config.yaml
num_hidden_layers: 8
intermediate_size: 256
hidden_act: "tanh_gelu"
attn_scale: 0.177
parallel_block: false
beta1: 0.95
decay_shape: "sqrt"
batch_tokens: 8192
doc_mask: true
Each number is 128 + 24 x the weight over its row's rms, rounded and kept within 0 to 255. Layers, rows and columns count from 0. Numbers have three digits each. The size before them is the row's rms in percent of the matrix's.

# up: layer 5 MLP up, 256x64, rms 0.285, rows 67-166, columns 0-63
# down: layer 5 MLP down (transposed), 256x64, rms 0.145, rows 67-166, columns 0-63
up67 100:120135182127132147079139123143123164110134150154117133110108120121120152135097155171139132173143089087151085128082126152095115161123123094135133105165109120133104105112165079136148140129119139
down67 099:114151124100137115143114134169101097161113118132097132127162128128126127167139094122117145097107113148130133094145152126115120160132152127123058139136113143144140157151083128188099079117121176
up68 117:155096133161145123099125090153170082103109118122094097120155151184090132104174106153121132129117142105156151116122116135123129117169148135100102119144108153120139101178169134127104129108123126
down68 111:113156076161130134077151162123149154085139165094146139117088115124141170117139155135114151157135112087130112122142144125116109147135111080149107137112098127134089131127155120178128091129152137
up69 092:123143113133117098125165083136144133135137127161137136100157162141127081115124105149117140140132161113124155124099131118131142092106121175085111121174132102124159170140182104073143114158147119
down69 096:110121157076137166129140131149143142170096133111116145127135138111125100085093135133148105108112123140136049143126123123111106144170119101127150119174108140151129104163165135143120130139099174
up70 090:152126115123120129142157088139176106128077141106157129154144112141097111127116124133114091106122086128147170110140097130161089114191124146119125128136068147119113118127167122167136108157137127
down70 089:134112118124136117115123169109131113116140150132131135125129156153115049128145179113154141156119125127151102135120133137063107083137121116140115194142122124148119135122133153145126144060136104
up71 087:115113150132107121096096077158117118168171094116098132128086165158152113125132160091104125127155148095120104108153133150186089117128108151169148125105137125137098148114138128101140142136148113
down71 089:138139146132122170103109150124097114133125161186163108106143139150119160096111092123140170129122126073127119101136147146121110139156096131099119143173106119102125139136108134140116136114061169
up72 102:105133108110134159085126131075129167142127148122161188164109122089152128137155118100155136098076139145138094120119152138152107134101097115132116093149130132112132138130150173166126097136138105
down72 105:134137080159133141132199132117128114126129142104163133155122090125130157090109133091124167122097113087124129166149129128156143141154130110098151153112149092139077107147146151138124144086112113
up73 093:055124149135125134096114125127114116151125112131140068136113139165145114136151121144150114091142128117155139102157104134162115095109153120158137112177185137137108104138095123116114144160172120
down73 087:129158154087192114127159160066095111136107142124149099149130103087121139135126110159139157135166132146120127122135137135118118120131129151097120145136167098145143162148116116105141081106080113
up74 098:074192101118109104111138112151141121110129145107106141123133136139125171113072130091121157150133131130164100142124168119131148110153147130125131144160141107119082100121120166157105130163131081
down74 100:140135153145140139134081080106075110112142092121102082129177144116145098150100142151108127143149128133156140148167146131173149131127116134098140149102117141160139154119108107103093104138157094
up75 088:115136178114147099121106100131117118118121097184137157096143123101103162124118130140080119133118083092093149111088143124149164166116148134171097171138140120107113119111148149148116110147113147
down75 090:151163120110121142132082145127174106162076126108160116113175096108140119113105130150124109122102160135172119124140134110120171123118078126125123143124103121118133094161163127133114091123171166
up76 112:139135153093155138147159129132132109130115152117104177124135065156169125124093152131114085171148129149165121119134132089159112101158165112165098112103128091112130122122143123108130130135104086
down76 101:069094120134143101134117094118095139136113147150135119138166160122077152131109100144094134148053146126144141142099161102140117178123110147125140113152118136154153121112156137143139127166113115
up77 114:168113172109144148156117127124149065112090157123132121123119149144085128115130156157117083088146169152126138161088133139176104148117119126163133097101129151155104114110130135132105138110110110
down77 110:115105083157147109111167097137142083113106140103118110176134133151181108105132119123155140125142119105120127176142122120102107130134100097123174199134129119159134107126149116101134133099154125
up78 094:116096127128143114177122118121141105130103161091135117154121138142121104140122109133098096142088179137129131105129151105192192120089158141099157130155090095149118132126134122125113159127151147
down78 088:095121146124088118117144146176084131172162139135098115101146123126067110105117131121126175113160110128119135105137125126153118129152156112130133093121175168144128097080107126135129137146136176
up79 085:107129167158117172126099084166127107101122135137142138127155149126113144118081137146093177128170177129119076121114158133115124145077136096159102115135137123141125098143101133128092128108118126
down79 092:120114165098104123150140116158133121116128084124128177126115156128163163151123105124141117088173113136136115120144158124136134095094097155176095166123090094136114132097113147096161126109149159
up80 092:103142121105163142150132117160144137131130113149109135102113129132149142146128110131097135140116122162163155122092149121143160062112155115157109075136086160118127146157155084137125163097077123
down80 088:148106115123113104118115126133055130154117139070080118153120147154136138160134114141100127123139132129135122173072150110128090140108181122094137131139153163136152141144125154134147088144145145
up81 098:141137116139139156136106118081110132102109149093166098154157107143117098145155117109125131116131150141093154121114103149088170153142146121144120118142174076161125153127142100129104153112064146
down81 106:098137135091148120099157153135150101141119151158105128084134106147114127121106178176147156121143091118148130139120159143177100095128083140132113119140093165125084126109126170111115114112153122
up82 104:101131123153107130096134133141100112099143105089163132147089125186115137172137091134105128120078156120159150094145094148108164132117127103116148102180102156138116136147140113117149150112157128
down82 111:138136104146134111165123128154190039132102103150119158120135132115114092139138163149096114158102146132174104129109149097128139106131112135084148137113128140148119111124126111116136101149127168
up83 087:103125136090168126128143163124123167172098138115089137109097137124140148158143116138105132104128166074171124126092144096140137184140115100149125124142127114133129120101168157115120115103086101
down83 096:162112118107130144156150189115137152151172104103111146128172119113147127139157125121146127149148106138064133127094150104168083114123075116134154143116141107141137129118125096110087100129134120
up84 115:147122155108063110156157117140124119143110169107115126147152110131130140165122077105101108128128135087105127102099167142082131128119165143114148110167104126161121127153115127123130140193118136
down84 118:124125156154115130163146125155141104125137100123101131145109141128103134170117118134160170120079161138135118170160083100119105123152082135150150138095114099109070110105126142112167140103147158
up85 095:137145127107092151134134094129066132112140124157153125123159114152134146106144097134146165131153157078123142135096145168157123114107158129088137134166119131145106155125122064127132167105093123
down85 096:122155131146145141154136127136118136090134111197128112128156081136134137087072160149138132100136117130098117157118123096152108144084144060142129127132137121160167121110147125155135118092130138
up86 095:131123145082170124129117121130065111148106132117116110153112179136196128123128153108120114139116115138082124141111160139115135126146155138094095110100162121150117129146181154145139129138132082
down86 105:147114109080133141097126119133147129159116119133146148132122091112108163123124132138135102123129079134135139113137134161068144106169151148094140140114192113150135122126148104063113154153164110
up87 116:164126143119082141111110089135118142102072121107137122160161171177127135114129095111138145126131123120114116111093098114117126126134147170163131117128180111172123123159146144164105100100107103
down87 111:124114093121098128179124117120119093139168106142154125151107125125141145143134131096070173165106106130098147140149137161123121107093136138094138151133087131181128144135142114111070147143138104
up88 099:123150081151137169139136090130132178119102127112116109135136129118119127130129114085136136098101153151130141119114107117099136126127146133128122132135180136160144162146119113200137109111047115
down88 092:115131100151121166117076134143118150133110173113150144103130164140127136081093106151133136090113144115129112128128132100141113202176097125123149136097105095133125134163117128154133097169132125
up89 105:124084109142132156152125098121151152150141095100156142164152139091127123086108151125090163140125194128140108080105109109128117118174106137154096129121132099138161158124111131129157114157133148
down89 097:150102119112119141154129093151105107093131131115170157109164135124166145142096123123096164107141103108133162156143105122102135160087146115127150094098087131150122178178121143107102120107117151
up90 115:135079114118119163128102158132118122118148113113074100097117120093140117112114138106153132113157148111114132164140145130115155125136167072118085112122121134138175139117149188174156152110125123
down90 101:117143131113114065167149156171113132090144142116159137192081100148097122131134118143127146129140132144137172116078121110125095110095137125144149131134149123134088122165146111112095144128130105
up91 098:111138113075143122109141093141159105118144151086148114138143117153157163134114142111162118153099130127177169055096123150133156165116108134149109096145124089092118122150142131121128117136122141
down91 094:136108144133113124146143155098116141119128104144132142167125124101150114122125084133082125130124140127078119183132125115110142118127117148126147232129140152092143129097135126108168113128134089
up92 096:126123102131135115111122140122076120110136139103146109135154104149168146139178115111135155123115121126142118123158141082079155192138150151111120121127130161172170138133148114108118134113065109
down92 093:115141147118163098153111119143134139102103149119097127078151110143110130098111114158169156118135124132111154162149127156120129112160067111150135144121107087086147132148117161142133165114069118
up93 095:093112131114187100088082115123108164124149135120103087140148148130128135127147119147151165128147092154132122133176089105147113160137125136160088083147109148093129146149110169143126128117136137
down93 088:118166110150128125114185129110116115145154105128117121147120143077144121131130108127126073130117123134129164128138182097105140145096123113142096130163117112154110126095123163125196141081126100
up94 102:128098176139112126077142132154152102098161126097128132094148113133131152152124151105077136156139104124138115164131156117134086143085138078124155102137130153119142109142126076128110161136163127
down94 109:103118107099154122129165119153090134141115123141136111171089143088122137140120168150140129127112133121135126131079112105121141119115111164142120178111140169147134175134134081093164141111145072
up95 093:117078063116111139134113075084104162174126136142143132126103180116158127099099145122127116135140115159141168117155154124178140125111135117133123123125112135154132112075129115105132163127134130
down95 102:146152115111102130099140154094148096073141140089157118151129126144107126158150166143107132102141140130153189166124106110093128110146113134118117105135131140136150106142187122122095072118135142
up96 099:138131176136087118113081142119157153172121172138143093130120132157100119158098133085131163150123115124126109118113110134141141145116117138127142102174105135157121151071109129163150105154108088
down96 102:114141147128120143065089131108162165114114114142107102140152099110134127092178132147156118139120167132136139125139156118135126099134160139122114178103153111077116119154129121108104124109102188
up97 090:069112127155149115138111153136143120094122125076104156150053149151161129116153120144166156119147154121142114135117132150105121115144153133129146139139077149125173106117162102125146101114128109
down97 080:198115116142129158121140114138148150116126108116142170117110089140151113104116111144092118133125080130111127126146147174121148086128147083125145140115132119145120151157137080163187114115095132
up98 079:152156134144173149120155117126127139172163115151141114097124123134111130130118188109131145147105134080137095135171127097136168137107136128122115106144122112124132178129081134113083140091108173
down98 078:087099108137147148080164097140120108134112122120123151111119122139101153147129063170132127106115136122122125144075172121145132152151133124134169114155141128146102151113175103125155148145111079
up99 097:119137104143114182150128116176095123126090143091118124096133107120101118118142140145099097171185109140120102087135151148106128129135142113124150110128171142108132145135152133185135094152089125
down99 100:120117104108133118140115142130105163114153173118119124112118100099112133174131110139168067095153181163123141125126141103113123080124145114122165103106116083132160114117156142124145175150146125
up100 114:097149111131093161108081139124135162146158133117138143162120153130130178141123151125135096129138148107172110132115129153117097158109149135111140092097165078167115132139155078135118145129130082
down100 096:118106097117134142146140153118151128097089136130115116127126115151113114110137091142102193151112161095089100098166124131121154108135152166116121124163095153154092133157118126159099118141103181
up101 081:142101133141115098135126150108118089076131146101143137151102172108107162155147131143154113163151139105182095137117161155142132086150078165129121073135115113134127121138141157097116128125136126
down101 084:155130120121155191117098088142132165113137117115119187117137069111146123091116124111079143100134137145139129125145135148095148130113151122123188154106144150090116136134119145140124118141108091
up102 097:154126170159103108126134146121157179096112103135123176101122084151124114142116162116116112153101146089132108067110131137141115149111121150122138111126097105145130144172159171095114125151134110
down102 093:118094128107142126132135111119108161134164073158116136117096137109135112162166106117141101123149143181117126128085133110136133112146167110175100141175131170125104153119159120122113073117111135
up103 092:116128153115136125119118061131118099107151154159130136181096091102182135148166119124107121135174124153173126144122143118117087133168161096139094117127155143129134102111108123127107115139106109
down103 083:155138128107131131181139157121145122086143148117116121143132140128117112156134115124139123141118138111141102123138105099173114079111074131098080152111114123139110133114116145151182076171166160
up104 090:177129115137093121102097156147128137097128108111086110108131108171087123128126112109113140111138179099185132153109138153131127130109088122142123131162098112147150143112167098166133134127172109
down104 101:088145124102117130130138148160103154136116127173150130114162153086136150175149148119073118147102067125142144118170118120143140109116139159122115106113156131139130112164084134084088124125124126
up105 099:106110106136144126103128126127157140145106111122178135122158130150155144139168144071074114118154138118126092087115148148154122096130153109122165141105144113163099164129172133107127125094129082
down105 103:126158128159106136146091172103127105122136107135143115112145129165151117119143101130159123198114124127173122105110072170131085135103102138138111116130119126116155105120091168153126131112163103
up106 109:152145149159133175144129115151159132107135129132078122154115155127142102096102109129088165103143171101148127110118119173101073115098127150153157075123106120127164139139152148140115135113119115
down106 112:103129121095110111148137134104150136189113111151133103105163119132121116170132131107111120119119127108135145094104152102151135118118151105079105149148180139097148166124096116184117131176106112
up107 096:161087136115129109147156163142101136114090151144154118126128117116130134130152133134090099117075131132191101106110113133150121129135117102093131087127074167162146136110155129133101119125182136
down107 106:129123139137106185110087110115145150125161185141148136076132122131128129136134131147115157103149155121144172115145127146155133097132097151107131131151105076140113109168111105117115074104117096
up108 096:135074119147155143112090106145150125076151113165153104118142171097101140165075122098102160149110110136130103152138120157114126145153130120095118066130122115132128116146133169131147134143122142
down108 101:149131132096132148135157148086098100184076138100118143155150106147139107141148127134137107095169151155136134137145116105127164162108147139115130121141125079172109128125115144129077086094125126
up109 096:093137099129111085100140140153113121107158157150142177079101127129093153107121137125118155110121140143133115164150176149126150134111132088102117113108135109103109166121118152169135085174124109
down109 101:115167170142122153141190133122155122144121127131112126129112141162146136132146095104140119115144145095128144139147088112160123139119080129109125087118115152086092104130134086136085116119194123
up110 098:156138140117114099105107108156109099135108126125135126116173144119148071089124093114117092152155127095134150112164158150161128115112171162100117122166130122135108165142115153104113129179106155
down110 086:093117112153156151149143147105124124132075150173140090160121141169130168109100116133124134108099101142173146142074167124133158152121130109110102108134123102159115122120130154086149131129115090
up111 106:110104097107133148101128147111125106136158117128113126126113160174106148116132140197154109090077110146079128164117124106152153141135115172132131156109158101165114132086146124137125130149099112
down111 105:147149129173115125146112131110174134160127137169087105107140152117132140146145127141139104091103105120107089137137162067165128134121128106124132128146144095096161116102079162087137119151155140
up112 107:186126133122128143121108136111115127062171149161108114110138132150151135122140138136126140103139117140131119142126100128121124083136141100138135095097145087160079151118188161100103108128170118
down112 113:079120119113133160110137118132141167116131174120121132107134089145112067134097135115120126142130088123157169149132135180092124127126118147088139107131123124132093081147156136166157134109133173
up113 111:156118167097155159094111177091148142122135128106080111121144110142134160155125134124122118101112123107142150122103084155106137085148177081106154112161120147135130128125123118136068133142118134
down113 116:148057111131144103135140090156118109116158119098157106140118152151147140147125153121110102138157134146090148158152082101096099140111134154177138109109130135141091133134150120093171128114148150
up114 092:168149138111109123129130107092082127090069154100142124149133145132135139129178098098154149130114109119147142122109122116174123117145098165136155101127079119156151128143153153135104138113103176
down114 085:126138103119152097105151177128119131104163106091137141124141147139131134144149119119095161153095125086130102139122133163120128103095191136112126127117094159114138100135156092138130134198115096
up115 084:100127181125117152154132115137126114122130122140118164131141140132086116164126124129122099130139141114113153167105169111154137161092138175099102115127072142149167161134077092132093109100112126
down115 085:115142162105086144096202150146141156131141168106129128141113130108133135071116121166133107113134101142097101121111150106120129155136124133138118128096104178108124110142131123090130183116147156
up116 092:113145166128140084105138091131104148181140171142092104112089164185142133141131096092109152157150139102130124105146127092119141174134084111160121119136132126153107125149124133146138109138114145
down116 093:142129144136119149169136190104159108128101099085166128136148086118136094125153094132099142124137090106109134120132124156128152135107123153113150120127141138061085159159112153114133132161117149
up117 105:148129143111137151107207148103122152125155107163138148115139140140145140125110131160124148088092141114148137099136123109143121135126129137118102102149118100141080113095186102100129101095169097
down117 114:149137121128134176177137123137159114126101167141110099146099151106147121115133171113128134119138160165132145150105135170105136111094082148129090099102135157080118149137118115133117136113087082
up118 088:087131134162126136101141099126101160107116199108149096146108138126082080112124084143147121154131156167123099119139138152130176145105128149127107106148110112131123125093128159135137170119124149
down118 084:132142168121127105116143110180112127124145114115079134114138148152149153115152154138099146123132131144091135129099140101116168114112139112129170146101111176084099150095136110134090129097117192
up119 106:120082134140124106138123124144137126142103139142086128151134139131146131144137136054115105090108117121114187110160127140154111175128131138145171089123125085174132165125106122119096148112107158
down119 106:085113128111082155125133141129119177106137146149145111135107103123139139113134106120101150091157110118116162125142155126167147084120163134096091142099101134140067155139120160184124137130136152
up120 093:155129139133148082109143111146123159100104119143084163128131123119148157097099114110099105108132112134120086111115137119094121118093159189106123134141161176117143123153152131122086150153175134
down120 085:143117113144128139166121104124096149103149142069129140105147108115126128140103091139121092178142086093127131146129142150157163140137144101101138102138136113125149120124113186166171106107113086
up121 097:118152092111153091114125105110108144127095155099114107093094135146177116119140133128139199141095163141120131108145116134106175123103136153147126124129100097135119152103157144088162141154153109
down121 092:138139129106133100195121115138099128106108119131148144145154101136148123128083135112116123171115115113179068119137159126162156102126135121109092139137116105101140184132108122162086145148124115
up122 104:127189117137131179136142155118086142149156130110123135144091128132120125181136110102087143148093120126167118139132081136138084170118145118135130099128115109091126122092147124154136103154143090
down122 121:095119145127099138124125080122125117103164096148100133106118144085140101098129130127159124128159093148114146129183152165126164120130117111167107197154115154113142135132093153096137114116134112
up123 096:157129106096119105159131132149115118117130151104142081092116105157148094136119158137101141102109118123114108139084118112129138114141190125158152120175101164119137094116116121095169176139150153
down123 088:123098166122181131154148144072131128122138109130155113128153104115131082102166124136141127114142150126123121154181108138125138120141080106093138124100160097127125116125195119138120113084134153
up124 094:151100142157121148149142104148127092181102138124111176153168132130133133117064127077121144098132094115141139101115162089123103125142182123120123136147122118113133120102134117155108158116087132
down124 096:092103138087131157091109137113140136091155104080154154119096089146153177134171139135117176112126098125117107111135144120174152129136093144137142104107151111129129116104128149151145140107169118
up125 095:117108120138135128150146089133174110089156111111142126117122137123151148123121113086144134127176136106136115115163123173157098122112164145075148134160113170083135128108080125134122124144089168
down125 084:114127140135160156109149131098093145165102183146156128140140140151150178129114106128111113097127112134119125144137174081144156109122150086145064082131124129120129148091138135106147117105124108
up126 108:145100159104133128142084114153107098095121083144116155125163138120115108130137175149063126153132112141150132131105095115140117145121135130163139129159167103134130118127114122142069142188146120
down126 117:151136140156141167159124150122157078123127105147103103138153106123099150158136135112130169117163147083120127125072162136130105124128127146142103099078114137099170116138100161141120118081114142
up127 111:157107124127134119153188063101123133107104176161116118104115131176111103094144113097151142111117116120142134119137127095153151144100094145133120146145110103157137113128173146151115165145125159
down127 105:095106138112142080117110126178161127180112128122172121123105107139169173144128121135140130116165157112148117157085146104076109145141123120135135162108125097146102108114140080114106130146138144
up128 091:183076140099163115131128094145168143125133168099156114139121156145117097124159150140097137150120094098170098138108113141155111123154111102117110128119100159150133163118099152128112128126080139
down128 092:163146101137101146122099093134136148107137074131135111091133105137162144139115152129108150116150062138106135150138108155096117141130154110123156103094149084133111131162185137150159112157139126
up129 094:116098130136122157157164134172115088148159119119123134093121110156133135146107153174102122140128147086134101153146126130115137114102094094152087133109145161125187139133152105123146112108163081
down129 095:149108126089118106114183106144102121166084138157103125133141155151138110134157162082147116123126157117122069143110134129150141090108175129143124119108119125160101149172106124114107132155098144
up130 097:136126122134163116139148115130152083150146143113077117159168154147153151132069093127125129163142135132108100095087154092078130105118131158136149117142125139153148128126141093150144107144101089
down130 089:113115143137137114104092115167123150118129105083112115113087140105144105118183128138122090125108129156126146125163087111131117133145148140123133129119127165084136191170141150103138088155174127
up131 118:072112150144103113122106138125089127102149150176129099102134123109141157133143126133153152104141134105083121125127120164092091114159183107158126177157095134146154110101141155145126130136151145
down131 111:121138129163126162070134141128148134120135140145111126090185129146129127140104123133100123096153132121134150173086139110153116057125129173126137147109151103088137137106146122087132125098166125
up132 094:113146163166167113110112107130126140101126118139113097100075123101139135130146157115101122137129106135110125139106125164089148121078193105103135127177118118130162158148102112161153127133166124
down132 093:109114083115151126130116150077193129136135142106121161133141173164156130135147099131105137116131106149103128130147144122178147095162080158138089121114106099118148099137143126090121126143105132
up133 094:146096120118090064119131126098149116130136121147142099119140123125131156085116162128151153105109105112175104123140128122138153108195158107136162109171143117181120142125136160111134106115102134
down133 090:121138131116122133133113133129156141104147093141138123140160174122095096119122136109096104107103169148109107106156152130127094114121096171157085145151103128094120080148161095188139149153131132
up134 104:121132134135116138079103128100133103110117130113127122110153151164178146115103177142109143112123092085139135137127148101133106101167102110150113125092149114141149112137189138156166165096149100
down134 103:127148148129130127128130155135120126134175119154107152159117117124126102151103153108120133099065111129110144143147172108102159113155149099123089102116149151084132091136141175103100167103090148
up135 105:124114131152092144192120110115132087157121130126086134126136118136124155146170105146136139083158087152123082132118102180171101110120166082113142107113118104150109126122142124135149140150122132
down135 097:148147124131171117131117134106107118136096148104116126104116114125123156171129163133108097132124141114168116126123100138113128112141087130136054167143112150087175179138149145090120113112169144
up136 098:111127154110100143120166123109128160131137149108126174086103107129074162077138123118100149151084192121145158102127147119127135137107129083101153129155137101134154131126127109146151100127144148
down136 094:125101160136140134087143105122121126136134140156151111083111154141130116188139116150136120131121106149133122096172113129124129098128133059150067120129146167114158149108111096151152104135165136
up137 094:104156125156113107137140095116121091154111103141139109122107144111127118137193121150127142161091098106116154156105140105151108149153120154130143124094109084164107142175130122162140111163131078
down137 087:106110177114140125131141117142111127114155140142154142135168109114109098142091140148101094150162130118117122134159126172141062171100106174115130126131107123096131103108115165166151100096121114
up138 117:117067146102107115112168118082160092143102114143117146098149152143101124106125173163100158127125166139139106138089100150121149150131121138115125129162113111106153121152103149148106138176101125
down138 122:113100118118177132139110141189115129148125138094111129148148170143106122155095095130131122154136095111136127134169114146147147128151170075098133124058146124101163133138106106110137143112111132
up139 098:130065113126134165094147127165121142119105143100115085149153153136130119128097101160105154127113152109112149172148111096130149134116112180145114148114078105145128155078112120116115155115147110
down139 102:134149122087089134137093158129145180169119119110152115094149098131123101103137132124117113114115128185134106106112142126139129095119155113147125163146152154070132090140134133132193127097129129
up140 105:136063139110088126124135082154096139145141132126139109150151156132116081128095116097129126116126123157169142122080115164139101178142135116133142127119162146141146095165149136124105105134146081
down140 105:128110140151165114170133137124136077162131127100129131125107134134156157137126144141108100138118164114103186146118073105113116135095139143131106068097164149121127179101109121156149116138112120
up141 095:107145143126130130116115133106129144156168120127073143080177130151108085116131154134118138154116103092123147108088152103141094140161145115172127111163108124135157136107108133099144182141107155
down141 101:083159097143128145083164110121133097129133134120132142109117104124180151148135138163109148134133098149102108088136149072134151139136155118148147150090135126179138145119122110096107107167145090
up142 116:151170135143100145123130090142117128131112113108172164092112118179140109157100122147111125093131123124131138123103138144126135101136106162184080095113144097122126133160139137172129176098115103
down142 110:088140132144109160160126106109124139204135134162116131135102106125116136127120174119122140093143103148154176102144140079168107122127131122102105114122153102086149128086150159128152128119112118
up143 108:140143166093151154145140139155099151133093140101127174139127136110125118117098123150094120127123137081132132112089142103113097174106087147120157135126083117183120173140116116146095127159152125
down143 111:104106102123108143138139149185122130109117122104151103137123096116149131104120134114108099091166138148095150147089161109139151168151169155092139167125124192126129126151130099105117132089111141
up144 082:106109143112155139095115130145134151098128169098103093077176142130143122160150148109097173124151093132083109150147164158124109143137122144173109152134117120146124113125142137091140095098130099
down144 081:164119124116125135122149078117110144122163132174126175102130121131143095118074109161112093145152109151124166114143106133153131117082147090143175115117102139117112140120148130167151140094129093
up145 102:099144121117119146151135141146111125145163139116097097158147093139102163149157080146137093116143127097167119137139142079160122152204148135123094113137117081138122096104136116122115123104134142
down145 102:128072132121138152138146132126111134105116109126163131129138120156113159087145127082100145148109104116103092145159110157196115122120105173158171135082127149123122157135149131159101107123110115
up146 106:130109105150161157115146100150115184111151163111128131145070103141142139140177121119126100163084081122106121113147155112128113130155112105107138116183149120154124103122118164142123104155133119
down146 124:114142155094136102135170124139110146099137059134140118140132142100126096151120079072121111164122132122125100147162138092136122153132159110101154140138131129108149104129147165086136181145127128
up147 108:124143111145123165128145170093121119068113139113132142105120110089121145176085138118115135148088083115146140142122154168112136183177127121154128129117102108160146120132150129092124118095140115
down147 107:120113125143075147145117151153102134151150076153083155103156092122115136184105197111127132127121113138113122113128120104157151126134146098151122124121100168100151114128105168126124147124108107
up148 103:124098135098130135114122066127141134135137166125115096094126167160109123149127130075169121124156139126172105192116121136119148090122136157166108117112119097141140152128116120153112169119114097
down148 108:134132086155114181144152150153125094153101064120157131147109107094140148122120123158115120121101105119131169152121140148137100162066114110120150158117110162115112135105151131114159147099113123
up149 108:147105134127149137085097087146139141110117157092142138123160147175171109112151147185137130127149101121110095114103096162135137132145108131093092157111154115165145134111108131162134126114132081
down149 104:146113117133098117155126113120143153097154107126155096101089092125110166091104110127135151101103118136107124135155145120166158143136119101126133111178103130177102149148116153145087144152105185
up150 111:152121148127110126124095082120168119188162116144121097087151104150115137145151158120151104114119101093145151090077161116150125126150148107169118091124115107159153131143128122130116141087129134
down150 101:104105088147130135142116127102119106129129124118166124115102119120116104146110134129091110120145109166118176108126191144135133118097124089157142103173133131115180128105154170095154117173161121
up151 097:119125160085102118130105131111114148178109118132122131086144100134113151131122130121089117110113111134112104106150123131141172171164104140164067135111146149148143147126136162123083116168151172
down151 103:182122106088151100146125148123108141102137129103149127171141155104121091132116098139083114140128129118192150139157138131069125117114099170134143132118149092160110108145133134132095165141113140
up152 100:108120100182161162071115119137089130134135116107117085151123153172131107098122114153144132094150114100081148120130136147155118135082121130109159092121126131140136130141122076133159136163137137
down152 100:124094145128114091161158157126088136090129161139071109106128119168128149130130142104134124126169121130113130141149154087159128136092110186140107159087111139157136108127131161125154102100110126
up153 118:143138142107113145171114116124109117166133197116108132115102119127115143166140059111158183134120135119145087120114131125136137096147161150151099127144111085104154136120120138103092118130119160
down153 109:161099089175156108110101091141129138101125102104119141112127133122119173093138155157113125164111141113129128102125130143149147167156135147129124127110097165174114113091176087116106109165142116
up154 096:098087179115139164097132094124128138146124147112126137128133141142128136085053150117154128107151108099147157106136148162129171160116126082140130142154164099171118137120107131104119119106121134
down154 099:156145101110135120143099151107130090091096106120106101131148154138120177154149092113107152160156137097131101119104105103151129098134142170110120122155128117160131101155146141139124083184164126
up155 092:130124162180110126092160152146119111120110177168125119049148106130144082118106146128130128148152145091153080155131142096129141154118112133144139134175115145107119131134107140153124133137120108
down155 090:120131098084136132103119142133154138136178111092150126122113177146154113125139123067121148101106125120147151132134137086189097137116126117117116145071081124134132150154128150165121137117141157
up156 104:131158133148129123134121107079140080144076163146142141106163116146101114132177159178116127121101176102139134121098115147148150089125152095120141092171136096105147128120115118142111138132147124
down156 105:156130150145084138087117176125151158105132078135116166153150137138139110091124151115129089118157146147087101146129127117087127160155097162144131102136142174105100128099138125152125120106120096
up157 098:075159157140138146116158182121145111130131133110128112096168156113126121120140129117094172111124092106105176093108106146120137131180122139147134152094103110116115152102140177140116113126098106
down157 102:103105134113144130127100140160131105152108159119117107150115108131149117184160102153126128134130163089138132155159096189111112139075107146104159132084125112135091137108127154169119106117131106
up158 102:122093137145145113102088156122113152141137133132108119113107105126135159102111111150115128133096129136093146128141162079139154153126082107149117108073130124197144162156183134098122123127154128
down158 107:122202112109081150130101109143149068116083082153155116132142176124134137112111119119142124143132116114139117126131137183102110123163118124118160149104171114109126121142119114150105142141151128
up159 098:124153096116118122092164090118142120146103133130148125124141130121126115109120112149145127164125130108162134179114090152136152123145096117139095125164145108154165093078153150141109165109169066
down159 107:159131103133152143133105130154126138104151106131137127100076123166156123115135111169139130119105108131127133124158107119091127110122099104128150160092099111172120138134200111144179098124092162
up160 093:146082143160110155164116098105156114126143137169135082104114121124137099102113134153123100105115079087132124131133113097164098135149125099130097117096142136149187148139124144124160106144149163
down160 097:120110130093145164163101159124110130132108118098112095165126136127145102115103085123138130141144149160152157134127149097081138173152143139114151091108130143091097106135119117113128160091162180
up161 103:107071151092109137108110147133131184104126175130149129123150143093130126164123127134134137071104134106099149132103088149143100140172102112096112094139143123135152143153120137165136123131160155
down161 115:118138143114112161135088102121104144160121121099124119159141127158101124098142137150098133143116097112161150113115172153121125156110164187098125159139108115131125103073096184127164121119135112
up162 097:143119144128117138085101105139123119154147148110170092130115115116144118136127131163154103067159105129138117102152095116123134130167110159171109098111122091103103155141150174105145088115166123
down162 084:113144093143074098137151121125098107142125176148139132165152109141130131102163146111109170127132131139154154125065181139111137140073156138118098140129103136136122145115106100115154119139131091
up163 107:132113110156152180122129123165112144113159166156157135116123119082137120156123125144085137153144149101132077121120150082147106129115128087132122100120195100117104120115167116104125126133155113
down163 100:148108115133108094118133108118130134086139118112143088130168139164113146123087129140089109133146098116172135151152125171109135122135115147160143137109111150129119168090110132121197144121067133
up164 094:057104168123173117132094121145145135139158134141114152108097117116124136104106155106128099118113149144079153115149168122117154137118138144119161087149168120136145149105158103085108133105146111
down164 101:162117135111117150119092132174109118150132112147127130157169138141130149136124075130098124103109149124114106163172114148100121085173154113143117133154079086136122129163121137155111114123074135
up165 099:108091110127110097115137148090134121123087166147126113112137187145117135119132153114127100104143153141089114108141122140150121115125156108139102081142208123110116142142088163157152124111137150
down165 096:144124117123119091134086104139137121116146082152166133114160119131151090114133128167088155155109109108070140144104125146112160166131140141098136146138125147145115123102161083111128169112104172
up166 096:175136081107136144108122114127142122103153178109091124138150117125102121153113118144113142127112156090147107160113115108127117134161123101140114135184125114107101110136148100149088149126205144
down166 110:125128151154166096105105167147129117131092089130144083153125098158148152177162149152158096093139140142122172161136110141089123125108146136123119097136123141133108134135100142086134110096092115